python train.py --num_hidden_layers=13 --hidden_size=768 --num_attention_heads=12 --num_key_value_heads=12 --head_dim=64 --intermediate_size=3072 --vocab_size=32000 --hidden_act="swiglu" --norm="rmsnorm" --norm_place="peri" --norm_eps=1e-05 --positions="rope" --rope_theta=10000.0 --rope_fraction=1.0 --qk_norm=true --attn_scale=0.141 --bias="none" --tie_word_embeddings=false --parallel_block=true --extras=["some layers without positions", "shifted keys", "gated attention", "value embeddings", "hashed n-gram embeddings", "learned residual scales"] --init="normal" --init_std_qkv=0.0221 --init_std_o=0.00434 --init_std_up=0.0221 --init_std_down=0.00434 --optimizer="muon_variant" --learning_rate=0.000859 --lr_mult_qkv=0.4 --lr_mult_o=4.0 --lr_mult_up=0.72 --lr_mult_down=1.5 --beta1=0.95 --lr_head=0.0054 --warmup_steps=69 --schedule="wsd" --decay_fraction=0.574 --decay_shape="sqrt" --final_lr_fraction=0.02 --batch_tokens=[65536, 131072, 196608] --max_seq_len=512 --doc_mask=false --train_tokens=1017000000 --max_steps=8668 --dataset="wikipedia_en"
Each number is 500 + 50 x the weight over its row's rms, rounded and kept within 0 to 999. Layers, rows and columns count from 0. Numbers have three digits each. The size before them is the row's rms in percent of the matrix's.

# layer 3 MLP gate, 3072x768, rms 0.0549, rows 1048-1261, columns 576-639
101:476517486541432471568546484552412523537492450438467535347478490427482537406481545475443421531567532409478463609541482513518541614523479524593469584433405533484500506470510556579474580528511508
096:577498492477509443572449503609515452496458504518605369505598506469440528545518507469443554546529522555353440485528467560549554436492552698579491611428434471469547513537391478402442514484523467
096:529404465395468501468547479411496508401462568515498478569542562542503557440432539448514535464479472450682482467449419478530539588606399550551493538526442511478457543489593499520443517493487445
100:493506486535561511510549432556556520435496459459472553613487546467525487487420536413499519551493502497452580395479481525503465541527465446578543565440547511439531546506532502462445443467486479
101:492512470497434460495497562544460586459557474421469498545550572461563499543385575513487494514508487514501516459564530471543473508497371445499505487493509591552503452527554574407503504460446508
099:524506492460497479478561578508507472473486539507463449423392539551546499464457500468477555459462480422421502579520553444491566491518499508505557642447471552543560545511436501520450590506405500
108:428536493437486507510551483521539576480501595538515602599528437478400484457458495453434630471524487499542472566534458427407522500496480558447541557540472533520527552532448465545514461469549552
100:550481515537436542517539520545451525525530443445495519494456575501505558559512505410548458461473503513523515469486527463439498510532547478545454488574495472512333575482545566443525509418536506
102:511465501537498458502507503436526489450419409480537582428413474409492552397507538466482489379482462425453493522467339502544482455536485463532634560484543458474407426526429491528477568489482437
096:513418590402471531555432446532408477590466461462481409517450492559481415455530468555505568453434514459552583565496461588550488439387465515606472497510545406459520448522431445521497585492465452
097:476515398471512489517547395544494562548414454460552473537517456450461480473475489449541435528539537455528430447484556393482488426486500422498495464507419494411468409489558533560462412454559525
098:529492485537486612511501500380363498526554458493469590515515581495428532436555544549471458534470451546459442488502501490448508456458555506469519542471534534515472439531523535451528544496432586
100:525536540529523462471538473562526517566445584559553469542493498540490472429452471510490478387437542507453516551493468455530408456421372512520484440476507552454564535486466525542531566409499412
101:498517521430480442428452489538499552507401460488430506488452490518508433416537488453440536491534528395467494562486563541551524452482472441567499524548511426502522538524552509424519553446548388
100:516560438481558529502500495438480598473517469564523480534459530472543582500522470531577502510535573550440477539495510491448492549564533469578519488505472583570581541469462492535465457481379496
100:495438469470583509525464450416601579472496466536499529571466470500586461600534552512488549492419558512445511526526469508506591477472475522475526478542479582526620585501482496490469509424561475
101:577463523515497593583477527566412451512500456444539502503469467451483495491529524514498422591435579591598432486430468410463484525487380452485508408459498491526546372421495593442505459578449507
100:493507582428539566509443459520495658517429512471551502485554464507526500539563494514517476513454455504498462463480496605529594533449461419544492491440500594548482431431421460507434535440428399
101:461540493477442477496509457434443538479507517431539487550509508507503437464403596442441424518450534540583542522464485530437534542521496525440525493511486558486564482482507476482588523503583417
100:550563520466560547482538494531498452512446462429543505558469447548473422486402448540505501344587578549550499502474484540480547531399512494553511517505509481619508567495467539540455602517424442
092:476541406454524585467492526487496500493449533505571504500504466496462519526516564533535425562533423554497521499506455517586474557481467492414435442561570593494634439405552526482472432516446448
099:440529482586545588505472449556522442506506406553469512594531578480479449442524563430450473608481539501487442513418524538493632567542462464482574472468492460465458572468552473407483519423478499
102:437534570460484538509422473479552537456543508414525520522612498581476540551494453504560559495572496481502522455534492544517454461535519519567443502467428498512538544513512481543565495555531532
098:481593518531496442531591565432521590450500508495479624471526579542479553386505475476454542454559464519516539441473541453583488670496518505549534498501467523447526334505507515427490464527560470
102:494504519467468479480539559483505485571402470516571614497544516504480439435546500444475521529597504506419507523463507499503504466449582487448509526451448546462537542547492437505509544540505486
099:531437535449460544483486494498552540443456470565542459478457526550425460539549453435544522512503516491455446520519544489500536527584459382505517463495549429535552513453618511572514505453473429
102:519444439510542488478509560368421541519575440503488520389467545491433470595509542436517485455493439510472511496492522539442547492576520460412508539502399407487422565521510416472425453541536511
097:340549450471443404501496534461506491509513467475529475457508534521455401509512558540592503456551436411518543486535526539500515482484604514483445491547556488439541542405521486558541507576430540
099:520452525419524466511453559453557513506523535467510478499471497482473433560532514477536484500508479524478517509460498493505528551471490473512533542407468464445482485475455529495529520632579453
103:496599446504482550505533480575516503465571514469452418407474403521510517577593469556469559546477458467426558569451494473479484528471518475514400429488497521552537370474525492508402537526566491
105:479498533553546477534515616484506382491532477556500518595479494483505484565516401588618487547591487485405559505476457464456515476502507631468522545538407502517464460540499470484517468584514525
105:476512461553496516642587447472550447516509539436556495511501549494532400520420389512527406414555529450474492502490536468515472533407441492512486527496389515432558487622526618459518466454629455
097:513570526521534541475425406458423422458536550492467386521474549375501549487475474512492424418393400462540482544627509549397438446533522523463448541525547516537453552482472519549519453475530503
100:570465485468468536536516530525500595452446520451594502456457538397504503563468478565466506465498433608524515516469597610462405511591385523491507525426382457447514507536515450574450565520477555
098:512441443568508438463536521443485471528537457540437524458520489479426428521487467550504432534547568488587501371520558469522511499471525503486453531462515530599470456468482470497540503474541492
101:469513545600485583518556553491482506539507497463587422380593491557510547542416490413472468540560538450458549499539509545562502636496470364564555425479590513508529480431521478465475469533445455
092:462466430485454471438534473544518502478556509502537544473517513505550535471573503454574440518511467588443474526466464557477466519487603565446571465523550514511491500414474522513431460524493492
103:460546587418595543547511519462555481534527464549481503509540486474506516569530402494431489484439496511520520563455487531436500532481488579447540530551462497562425461549485540619529514578359539
097:494541538444498511554494485581504551534466494516548484447542403541519498551453515485529502502477583451439572591569525431521517525560538546577595478470495490573540535535622477495426532510499441
101:524488464524558384479494491469449518499507450403468489538532504426476539498429496471575490449536534559460516512478547487555454535500548442495565513455499504494516455503553521477479433538534572
098:482449534521524468598479532589478552580543402447493413489460488453522543448535542542553506439558452517465512531425446355493500465567551483474334476443501579468484513552444511546474452536516509
097:498474430424443562475500670479525526493435448500468493459469508472498411496492448545398463499476475462456555566429495550513505542490434499499515517526614518472563456540472546462577551502392605
100:485373452564466460520449552551547495528413488568461560509483505447455500538580457475440461466448543552570514494508476552570475366527462558499514453477446486458535499534492524542573584531422470
099:523471566502345451455513469527501595424498541488540422451571536530480565605418494533452537419534496470513554470506543490562467506525473547477465544460462497515521573472476495574448559634391567
098:482438528529477454524532525511413464479497551457459517523494516461613424446568486535484482450502447370525512469534594564585581534510542545497514471541554496546492556517420431523520408513472546
100:590463580514580552540433545483545506539524546556550490506584428423498560484434459572508489505551548489436454538465511402509509521466472538565454528545538448576503485490541469513418414527469520
094:488543603450552476518492474468487517434505426499490458535484580452520515470586516609470527508528507532460532545512589492565571450523524413474504502494536429526450449501489372460453461550503551
103:542593432568601478522447547496527485516358488424540531555547523525581449476471424523384509562524550401527591399508587567497502512500531477539469567393529523483384513513541516509569500436557494
098:557527477466501483572532475493511499539491565468535433593572498479506513490456393530457591545506413505470515502467497517555543576492522476545484553528544539449458545522592530550419586457473430
101:538517542484534662435458526504518426580519470524591495512552512526521528584477541470512473432504497439444430489473573650451464480493595572497534533517546493476499527562422493484575491580515514
099:462458457429472411534456555542471476456572508414438450439510610553506535536460485302450577457515483507428496490396416531521504532504511510519459424494488453470546571505433473467442578535549503
101:495431514543482538557380454472530523504530505542527545473428508496531419511511451507518484505508528419529527415450501531551482495494499640453528475476489399583482486514401527503463502501491525
103:461482511429474483502496518565423464540490490586574484512523566451519601425441472423452547565518565528494499535425480513482549488511472471537531453526468489430484440448480449569573479643421482
100:424476566537407431422540552514492470410567524479522444466559421531555561507574428584544442514487493488401526586526542511411546464526473544601466542468498601484500479408463517474531541497500467
096:507460594500506429478459487531554485541520484613511511645530538444529562452403468339478508472566516519517397429506477479539553532561596477447573491567538490507453482471463543585421401512451499
104:518481508532502564595435511511427432512571418548514482468486477524425462469472605538550475551482484483534473477529534547444453409499503614478570522542513534536579412465514423549522422421521540
097:486484503529506515498507512486480422576454556412497492529567474490508509544476499455444505550445416509456509541515537450612509442503556481524534569541452491498539519490577547582466470476527570
097:527512510512444433513478583492499454454465545552478524609442519508554533386502448548497522487391468549410562546467525505521513525498462507440512574536468410491540499556543495433539490553521550
095:416479438481482445460485482507555471576423543558487500543531511519478514447538439506517463519551545505507522519461381414463482469551569503460527440561589410547508516522484504509448492544512494
103:519500516495504542388498537474530495413545516479463503520487513496455566487549445488418500563493517517523424569534516495500480444570488543502557467428472572439529378501462504552451555510546475
100:623451577521553493592461517467483424495493520444449595432417519547515565518565474499571456496482470508574554449441543493483415513571455514537532466497425547481418510461496433480546515502487575
106:509502508574497462538562535586522559489460472466572486491577472497446539567533656605413494468436387497476546539457558575440546376558488531479562482453583526459546528531488471525475537437499482
102:558543459439545599475463570502505570548377455552524438496491557362473591528458479463463505426550538494517523452594497489507511524601511465511506419587374419497446547489541462581462546471485418
097:531528513562451481479528498509557425516535485518441496497463561526528480533391510434435516450596403551434511474427510495474513429475515547502520531471559453544515506547507467448570466448604424
101:498556499424468421546455592609516499519540513387583448559389467491500587489458524464434569462482498501561491544382505520569531415556465564521545556530531542528497493543444497576460511500399467
093:481498529457501486525457418504469533533587469486441464454437511408467401531529495537563468648429541414533471530575503424506433522498543381629373525544431536489548510466518434398515482454470543
096:459416484429422422622500471455524375446506520473450490468565524484415518510429586447506487529495527620509461538423649520548512544483548497389465496630518511556515513507429561467458433502570492
098:571516512453483485466506429521538479545514475510516486579515541517523574452601447505576511511404516476581403464544513522462528540389486441497475490560488564455489484504519525516513522562399511
096:452543406522578468482483553392522544486514553498440499450490509531441551432465572505488472484416564532578464503386413481490498510576515511414541463497516533549498509562422436444471547470389531
099:522528520448647517573457479500452475583493539457418515552495502493455504468431486490403459447534501466490487504506554472455398475479422466528488558560390534542484510490485427461492464441497436
097:476433538497529578509465563528516509478517494624512493505459569538454533481510478481509534510537564523567550518483505466474466452509409536449465570420501497469464512450504463460476506553550523
099:471580467529565553459400454520429443585560482505364526498473503452516466504530521586458504571553506523437422504481477474527562542479483558509554549490491478441494434420489511508469495473541604
101:604507527485521532431548495557481446510414471526544449586465511466598616481463450451586522502471459536470463498555530555508539535599502593499406531523467559543571575507475476496500478498470479
101:483516514502599410427444528422487563467452487393547480436515522395474527552549498560560483452523505473535465482502576567513454516504520434446506488461503494532574540448495495531526411492611441
104:468535540568522502518469477485563448487561567509517573469472494515516466588527496391563468597517467500492465478554548524647472523507526459538519466536405528413472478502451459530513458486523557
099:535519524466570490574517519471443562478472541578468522594517498441516511499479539542466506465481488524422553606472431560464564489502596439456488465496463527503608460530486453600512552498510395
096:477424507539525478482546440442510543454585496481439484480508538491486442582568462461548423551541541441504511486513486389509557438412465460440547452574442515400479467486468601509532568533480491
101:546534462527508617429548485555494389470497538585444504453525530505620459439514481475516398581391467519475584549470451569473549584471476512525442443568555532516503527459526555636539500570595464
099:520465540555597579432487615570432483513448416444494489459600593515470559545460516507492581569518517439483521491567559455550573480433405545472393499517569542633613534461544552420539521516530424
099:415529542551580400461536567476506582494474551512481425518407436484497500432366413418465490481523530486460554528579543549538485598565555535499572455460598485458433503469391578440497535439587526
098:510517443415516439504540556556527472486460476443493503549522465554540533487483475459521409475503451515380406483535505471534378586530488514547464548561462482565481445385503522555521544553446453
100:524448557417413471519502507414492515444547452596547358446440464467502560512501443525497508470495588625551543492526505555538492487454541495500540495443502529533470416554502450451442477482361439
098:462594512455446468468517512588454570497549503558576493483510532455540496509528529479617527522384484417613536579448524475367524529561476580494419375469576508532550432560490514521503458506564495
103:532524508535523485445435578445484527525568467384503498490483601470537493520471436484504459326448548491428457536428500543493294510497408439578478586474562469516500508531327447464557557451533514
100:396576428525488446499425452507470542454507473515444570468423399446567469536528569494532488459429515435475483565527594533497519496429502521472532414493461444430514463426567510427474541583541515
098:525396483531437440595444567531495485544514491441552459466551441535634493448592467487426484581450467410480439484533484516506535458469476439536554554498553438578634440425553468472459518531507504
103:548507497500558520497514477546436443405463492452535516510480498461503556508626482554518448532550587522495511569481441501512468489541600514503520486533481479548512431492556545536457521495477441
102:544541444561522588547431531545533454493468406537508529511451508502399483527474560459565473482527516514544579409531470524443489501584488537481530527472518489503511435468525530482497551465401515
099:433602568488503415458547538557527486488384493435484440443436569469466522536444600471591493483455441515530523478501482477423434520582530487511454447543487538585524473507523604619543443399459550
097:430494574489603468458432458493552456492580495546521534435461517448585426443440609583476546565480524520458475530539436573466562560582458581531477596551433437514529460489510505414424499557492455
098:485573464555486536531423471478535476617531490509411496438522427485494457474535493556490535456583502486577468484462513449549567467551425505524433549477492508410582455530443415517522474563575592
099:596435496391447460532429556511478422547509518481397535617529569519583388560498578547505393472425470475504437505657514497433569497526525563496481582526443531559498486562507486445530539589477557
098:520535456477550488539522502491568457537687575510395543557567481381550484536554462592459546418585461490442495521539504587503519473576549515555515435446467552439525468593443501477568465496546532
098:483521460473566505466418598553470520539454490453490487502511533511489569466447509545523512497489552505534525488446509533534496405502499501508470530459501520498487397453546513520408492409499461
102:482536498530474448548502601473536518460483524539511487530425525485579590471563489474479470463464502514465578489516447456536523621560521454578468516576464475564482541572436523506492481603455509
094:584551517394498473606539568480411525482569424452553486468469458508580375514500526513499482530486501552423518470518498511411532455469526536540491455620468548495578436597517477483487486497481453
100:593638425478553460450495461510479554517526498538479529489474530576508470442508516456492555523526463477552471490570479454538587472534536406401420463536480434499528509549563498543532565491407465
097:518403460547503444445418403478498470556493481532506504471532560542403502518481536430510461408462435435605475448536515428486518493477543478494437414441575451401473579411476527492472608528478512
100:539528526484410508480563524483497467412480442528470517576456441512556542573492446515490507469537486434485471432394503621561469418517465492431526542503484542507499460418461584520499412510511584
102:511453396447500505512568416421480476477553430491500534505458548540494476483525417538464534546413496485456474477577432638464509503468465581516491391614537380511524579476513480476421447554558390
103:468472502561618527558581501447451497524465590543509593492553493634513503518477491527532539518508501459396496532458510556485468460519479496464489516503469520516513427397569533510614534545552483
098:528521409475548465520514578550579509461428524554449447411547628451475500506514468500555477551492486513488554558512568400565481488479540531467512363542460480554456457570490478452563437427459470
100:587576526439502527477510532581468466428520466477446488515464526519442457476546520517466489515568526463610557476454433533501515462477456530497471502494385461518517516514505497506491479523503440
103:444556518479535447487617498515463536590538476578482421516541469462489470520573568444408533523445473541518530453509442479435453565497636574461398599474568620518385397470447515461507554526540428
104:502559457493591492461517507588428361593573562468434570528511573559584471601513452481510439578568517556497540579497608459490521557464568459482457526537423478489475560489548463472486475512582459
102:548477565445504509510477547547455477589472505543506492518491473508537518539501480408495496438451563466465527621519506494523455419487518430564451609520464564569469352449539538409465462501560508
101:553459393546481572521423489428549536560441454503495497440494536572483514578503581367459460452527591487491544621508523497490463509521432558495556479536480459528562486564526522468482427586533514
100:520521525519536490534532545478519494531421488482566526580510581455460480481556575548575534563476546577500468443559573480546442465507584466520434522463502581488530521550587457517558621486482487
103:559446471470475551482455487574601522454512467419439426553513531542524519583468527492582481509483551479528531461429489523476513497403468464487444448488502487507478503535531487633393523396468496
099:457427468432610474587499503558489584520494508475469478467505547488571486558555542351499432434485475545464525455522523463512510419576599485465607467560545447491541518514554505458536561442536455
100:519472441484531545478613498514425529496502575463500457410537505610440476504558504467515453510504467501520598508516541469484397533467553607427516527525528560447496434476566451498468553447442518
096:507405534395574470501334434474488485526467461495551394526483452514511496484438512417570529549542415531432521482562528530468571510527565444460510538505531484471474472531488460414508447549550485
101:564441570520564444525551576527529504511454413514550479449456437370527523461578558452440476454528402513564502452553523527455514488538512481459612498465576467580547481463488606500520529467458509
099:525493588465438512499508502559528454503601421516590453403428499514480543494487529496506570457530573492364598477410501519553446553566577616370538478517427497500543502520512491483498563492477466
103:507444606467475391583541566516481561436580527524399434451397530513468537508417509435516538495436503550455517507527518521537558568481551442560559500472483495526521446445547391543438469476521536
101:561566510432460477453382540522478466561543529521477532462463557517535532493501515420531543575488503525616511597602476502398563486508487537538525552559540391511465518546480493479573604474565568
100:456439447490504539519600487400556503511460471534534540514558509517563402519440487572472518535377558490596543518425514501491594359447468470437480540497485521432544535536573520481527533451494518
099:495518417423508397525471594442575503485483531457485465488511533479427607506520534586484590429476515543534564472483464538483554424549477539496494554582509453472516546511497535538570536520561635
097:574442471568443458399546614525476491584642559480499462505519427487645461443519467420532527471489419473446532513466501470545469466556487526424580428524516528518542509526463549510467457549581471
095:475541453493532383375422580523489597422507491466537542477431559501489507438496544485486522498529508471495547573638510503639524530560536509534511529612521456507488451589390513524428528523535514
098:584534471383449384513419479466548471476481435432435528470601486463459477522512513519521422432464555496498540581451558546540464476493466516463588512441534525506601593481491538446468556445504437
101:549581463491424543550550532473468498500516511427530535407548524516550500370534551488485524480480493568474492458447478480494494486523482506459535508474564448605382429555586488545525503572546501
095:506538569468474546502505486450517565461486532531540498493515416542472455531537572485458567486502537531464425503496524483428514503457591486470467584546385470485512497507408480508419586495494523
103:455569505502571575482398520522593482514466486507506504423561468560504568451461467400532569582549413540461564455473579506500479501567522567530444494500545501465509483450443480506475454518554458
096:476619460426534542563467548613492489585429497475535487501467523443473511533505494534542502491529476406602569537507454577517417520492464534531442513532555488401500529512480498536529502596426570
099:488481548428455521439513518521470457471535503474483526619533526566447532527534533479533430580503449483407441505476575563497513507459492417539470456481493510574496431488424511525483474405449478
098:523505588480398469555555555492634569444553545516507422454382554404419470463512457522510508499495467485424511563485527460510547529565478515366457504548501499567553545527440520477475529495456476
097:492574522443491483466469520489552419446483467580554437487493525491512549521532538492470430542434419528525504514476480502520495547552492529523561508494521566435476534511442429496454504517544509
098:479498569517460486514567476547507487521528478543509491548502543533534487477522541482467510538466508496444510492523436512451550440532468477414505538479498493499515579519561498555481516487555488
103:512543550512531470541559485525602453483493470553559571484485518447486475556449512564477547478522491552482475535464442503576523514451403564488492461534463547482557511448492520460508445406476482
098:580544513428430521504515596437353445620507418455512533507460426545529515446517626462511559479471387498540458534470463550436486462446538445504537475477552520543517482393496486431453554529511542
102:517575495506521548508442456452517556437536429510479512512500554493521433443576439517566559562423543409539570540500532486534414535555520546508463548460514481408479457480511541459523622521574526
100:467466444469476595511488440558442491622439508500506532475548494483500569455513585402551559482439543517503529526418578572535504495555427416455558497446477444508463645476539514542497503508501476
100:540513505538444518449520530539617574433468525478529451456559505567491496500454561566528487485470464534480474523536475464502493508526527470565575462496461554442472448560440368461550494447519408
094:498536425499446569501539477537572410592521502542457492486519553489514435494568532413524494546516575534471466522456462515540587381514583491544471549433446496455475366476585509541521454513553463
101:472511545431487519551522485440537522542539500437441547587538593426522533533464476582548606505492587549476496533473490398510517508576454550505442477538554502491396367537571546551530580441507482
103:488554489488442497612438486567529483545456453579598561519544445404536533525544520468441511593581472421531583510455514546541473383510439544510457438461572384509588624558495526514475444529528555
097:532573383528564491478460598603462421468534537404556510456518482464473618403522516571556657492536536444526556483527516511504466405575444462532411496491510445458480427500472399458538517442512520
100:549448455566541550503480521550543525495545506492499518557590522455438562416428492412592496476408516482507518506489399627505498422543467595550567556596505513521504472434504452582547455424445563
101:470521585539520576555441399414538498490444498363414541480434527536428453539453486483499518545502499517487511545487473515482543479588541519552538459567485494511487424509540446483443491513459473
095:557529521543501481513541483486435515546520442524461447494467420450570451488466491523501497564553547464543518571514519528462546438512554427504501455526552493460520538622510506467485392593465518
100:470522538595519529565461474521534470442464534566459559485468470454461476524436488388626524481445530541468484492510506502482456450526539477515423562452482524502551544412433533533510514497570579
099:527424411542571446485402497445531526521487455488437484513422569540583509525371525513511447587514466529512427539533413514506568510548537521465411480599470486583478549623531566534515485511566489
101:499447582457514469388536523454500448506404487433548457471564427456501501473493486483520490490522476514507608487427513472408608449559476540485499545544477585548511557417476493419523412486490623
103:573416507483610491559490433468404467448543379475569501496540549463392419461538562443437551525414470548518455508552534531534521497490502540549483518572536524485529437566563529443451481505465510
100:490461553506513560587533577430512456428586473519522468468488467483596456537528431564474435484443472502541531520623491507548604514574524552605522539518562494458533481488551516430516453583485576
099:491569432468545502503471479426498468501485543487485490512469512427496488535409504572511451459506427533530501507476584600465467459483449463578605434604564492490519482503499382511536476484512437
101:520506499438457441454501418559487507535582463588478533473470543403527441499491449559532502505573526523569423494561557398388553446587478435502520589576467438493342535454424446478492483475522534
099:572452482474532547529502501457535432510604406479513493512477490519517491542510430506538465548461509502417453565507448523514500500544606530499474492430449513495504451518443468468539450510574536
100:496575411505577530459504467525456529477523543562506500498460494531482481508519468516555553487546485574454410547486530506533420552517451478483487464561486487578519500476463542525571487494554549
104:598403467433550535545483456452475508433410485432578466450436521516506483465441470462474531500500580538489605528566591526463524484537512616481524434544446567508536489454502525525429484480471580
099:516552495459529492501504493551595473407506520537511435440484492517340455466492446431549528427505585455486527550519507423480393422486378482449504448565449479473464475562514520503570510446461447
104:557556470494505502554534405545523603473469506506476510499428559483558481551461463412499446469452475521429515451555520481577513454499471485466404467445505497533579507516556508561431508524451553
100:571507426510414482532455508527481549517455530436450437577378535520480521523447580539508447502530572484533595454584545499488542466487494514447501412447495477567421460500529636423496458329348392
102:527540493530498553387478564562513495509517497477530476572559567511495490521493476461623471437534495484459487509492594489522457519471482484561471538431522468467473565503524452516532564500525364
099:525563459609516529496533438454403456480549475582495527444536484402515501586519525445444538504424430526483489438494547501465478499488475473356504494562468466499535617329538465493486513434480472
101:537579515504463410457470500405532510425542520549475488443568467407504628532457462506438499532526500484382379425539521453521512473557489475484548526466479483584538535412488501541493487430535431
100:538530605506499425468505408467571511427484511554457477520479546506472451567454436466475546573585487479523536622491486504513473535481511434491482547433474520507435539372525363542491455591506543
102:509438548531519502456445501488452475436491514547574466476414453570542452489525503454529425505553546483527481436422465466519468488595593488503501465579466385442500486494464459491422415404538564
100:552412454552496516496491393477502433528501484500504547510557471404496494490436456562472476567492524541499532525587473515548495442546488458514498458529528479486474526526585540524525481529469503
101:406472516531502480453500520516541459449573505442512487528585536494566514511512481461387493510512381474491497579517544448628419419493553547512562452495620440506537572526621464500560512479488496
104:464557593450566461575435477453598509501519465477468522451500512428524457487406545531479524472471529409437538472468537540415513493496506419553490447516522446407460520425526591479365512601427527
101:473477418527571589479569490524473484457533501460495453533550412537458463477498499427428501492442418534543449510445394524502575346495532544576488462530476417462525480566501523507477663485478517
101:457560522409480461473481449545575458581537505492423515356448460548356516596520518483480444526526547597436468479562497398610503565367438474531539554512416523367593491479525502527534559458462494
096:542470553542490496435542526447475509424498492432572520460422537520598446510550504487541505503450533539518561526458530458585476503418417502487580581481546468565534515508555419491460513549589488
100:484533524543544453536519507474536550518475473451544530542526521460569516487492496414463525413440535454429556447450514494435505541574519513567488534544496510581444492499488530459497500484475431
097:498566447450549511581534550538529473434523533511619518564468595538399460584493502378552490499479569473579473539495499527524516478506552466493433475489452535492465503593507511471482594404512547
101:595567475511518498427496584397560437559435484573458508455534558467480500526520610485480449417413414485481454444507527528428557522470534482525519435526465506372427513504476565494534531475509625
102:516455449564482419456502480562534532530469456475457508579481432512515544474597461465496485447503513479546459576497534468471440473468408498489478540587544565561433428562527503462538499516496459
095:487493486456469499488466533588448582518456493463473457432507451539528494471487453524491617542513552518528472537524475501476431495509484459519411538530411507613508413572435374528474526510450576
104:598556471485485496502438517510492504460486540418565471525493524630588549460543516506510559466428384524458468531404531461475475367590539467528517554465482476572471459512430541543570597495572452
097:565450521564466407549509507542501568423569490524479499464498584479495485507408478511401497559553599502543501501574551516494537544572433490538568504448520557516512545422527488451407615562528402
099:621489553476467517533472513484445445443504497396486499537468470580539517526488505492555564501511511495441422471522557556554617496404471472476476526514488531455516498495449433536478592472488505
101:542419545512569479556505509402450506560518468468496533521458581532592485502589473508599429420493502501509623438500487480454480448514480490528552619438538471434429520536520434535444460600572514
103:598466558435480501476510489488551566531513463417532552553453487474460510422485503523575485439461458574582400498498469594475511584463525404463422543490492498429540549476557510519463614500497525
102:560522470554517556517451530593515414600585483415512445534524484463515533510546451614489553444475537488565581433555557465433484616491527380459521496466526478572530544522546521444425462486436435
093:521609481597512492555526472486433518616461492512518442434488530527493425442484488528504517553514538537529433491490496507545543506425535561432509421435595487586506475418450479442538470531473495
102:462448508527491571523458458528493600438446452532625455460560570511455458380536508544557450458399558493498506497460498494497474553442376498508505497549450556506506515510532488414508545519491559
096:469475462463589555503493464429525539501469509468472550367537479572547521592426502502511574551395416506441405507522517460569434498504498516482516601526510486464481550552507514517455391545535511
098:491557513548568394513561520536518383530536433575478403504475573548476457491449474501384535559528479443503466487506527531510479471550568441539523507463504555462575570426527359487541580422440562
098:629463552462534442475506375468528453505536490452477535412532525538485469550481481432485476393472447502499460510475495477494554476476458465459461492532510505470535408496482463454554513565501478
100:520514582460488352438447552531524460490638541417550421516495480605462485388564417538565485538521583489439540534518572413534474442477509462362394536522453466594484530537438481500441432572445514
095:568543430437540463467493516505489487429519468565374533484488463426479410427471531479484518525476445463506468596605483490531424544604519552500532461477534460448437469427466461503511424422452546
103:502456498503583511455561460413451466535519529561414531507537486454437514530453530384514501493506476582508506516553585480482487443531516537437483547446467508483598453530575464596488575488508488
100:500488466474556502542532453484465562506541443548502497463488555489443487427360406418469451535501520534511485448479431519464534448594478435505454527575578547538525536493474522502479551574574488
105:390517461538567453570479621494536502460536544540450461520525534538513456502438555442476495510506486498498543468515448605571452552585542523491527526470526499410516524529481567515610414529490508
100:495488525504475517575488565491489529563480497467512391456578517535577538607460467555443557465546541509445513512507488447554535437514484485502531455514517504549535457540559475597509454483510539
099:496516560526428539471557473461518492592478501463533430512510482545454588469477327481540515515484445465539453458523461361517524511456559489485506497467489496485553500499460471427434547541491493
099:512446527505493439507477501532565495500558561505431527448511566492537530497521488475474577570475567464582495530372521456436472517471439478509457588549468504478485511470515481507465532502559542
100:532560468533595552558539436424540480512481513508507509562583513473534496483549566451547479526523496546485480444468512538499468525542463436403430554529519522493494384461510608471477501610583489
097:567514486472449484529487463518551507490581453579523500573464539554477415463526530488438580537521479475498569487611485551520449421542525534424457506509466398518434480343570432539528472479486377
096:429563504519539414422445575486481428543492444492505488492468585443488562478347498531408515486492514499527400527507526503521588420485481554516524522531444569491436452465476477547416473429540547
099:497485495477469521572461565485500495602559548437495556459587532548524492585516494399485409514365479520389532511516446505463500565559416479520599443459533478589504527499448535481537514521499503
095:518537491566502486524516540384550553435589497484493516416509467454504485568423573436641553496516542601563582588493557551504513552506479482510557483503470541615547582433627488506511453470489529
108:430455520507540545509523526525490490519569544545472467435449554553421505516408415456485545498563580602519510458518511587555463509496526463555423441509488521545438434455429422553504450442442623
099:503433544508481556573572485416477471457522457477520453466466494404609512493486519540469481505481499503567470610580538420526485481443597575482565464507548533490549660475483467477553515556527596
103:504400608483444488561472448496529547497529468451523450524479520573597527525432516486476573499571449420453490499515490493530458496434420456549553604481502571539482484520539561509578504482555497
097:552479553499523470511428614569456513487458403541540539469473453479506496447492456537521461435608618533429528490597478531572518547488453465566464566607525446514513464528487545570451439540418471
102:489494545569493474527413560466531493395542485451477430432459433424523464424480600480574542604550448552577475465463477514497520448552435587557427531519448469531525499498490454497425522507461453
105:511425499560550459558593500545542473476457539500502470414483477564491508514431494505479439510462459512529509411580498546515505429413482568365469411554541467556485532517504505502493565550463411
099:452406530383514514523594471507504615475443490378470483569426421467494490547542442465495404483471526551529565583487465493525509523581521445555490527499496502503475449478559479538507469466520477
103:498526514487445572456522494572507577576478550426448519460422566589500476611478379421493482510508404507474494528510492452546484506429644467576501488421449547502407488429500503493465507459372553
101:470444489495562410541469594530562563484437571422527528425505550491541527475522569494431461561455557516472472479535525439489483566503413462415534373547481480477432465510370527467477477563551492
104:490489560632506468452383539484469512575465427433471527521534502594562469499431541439571561457509389515477462534486452579511541489513448511488465488468486518541409385548539470379564451446537525
102:558413397519476423479528434444527572452472478515520434489497494566527477475555543475459561380541435484477522512499455597457587442506537410561415484553546443545466492395492421549615526500588419
104:517469457449486525531485498516456540435494520541546404519500525518481443396515562512511478446508498516583473520506564495558475474495427485539496517403496504474512472616557525443483545492543476
095:483455407596501585474537508450535523450479530531569533442449418518498446443476543428540462407579509523520501476553485467432468602511490554529489509550468523475530499493527480547470575554461458
097:459442525504541445529544530421575502523475504489518394491510501472521441440479559491503531493533455498498549457426420585495534558518661600516527531476517526457564489502562490511534546506442487
101:534484536413533529490568470597461463545586519566489546518400501495460524528491545431564414429436547488571393580501488474404472488436475525482512577507389494484401506584473427462609500514539517
098:520456431544510459603624392524488592632519526462436520515557400474516525546528526440592428525442551493461465504507420455478557596644464466451403487500506444484565552491505541461427622546547424
098:443535469534371468417562486521439445536448578508513514556431411500502466487403492424521421482554426569558488532517516516532476521494533447470557516525570534487537493510587556526377422584535526
100:535562531525517471540517480524534424410417514548555475453453352484533505495456510620462527464439424442413509434412585536480586465543523528362536444436556527504491598504414440496476472528433452
095:531569430518515564565476516443439517476518491504525546503480569482497514429524494484441490600420513510540510491492545504596524392442488453517554514598497456491511448501546576530492493497507471
096:498576502545510433502445464551509494398522476431495520401469460524395545592524444492425483538545495502536521618440348504611464566492512496532502488528541463596503425409464517500515519459485481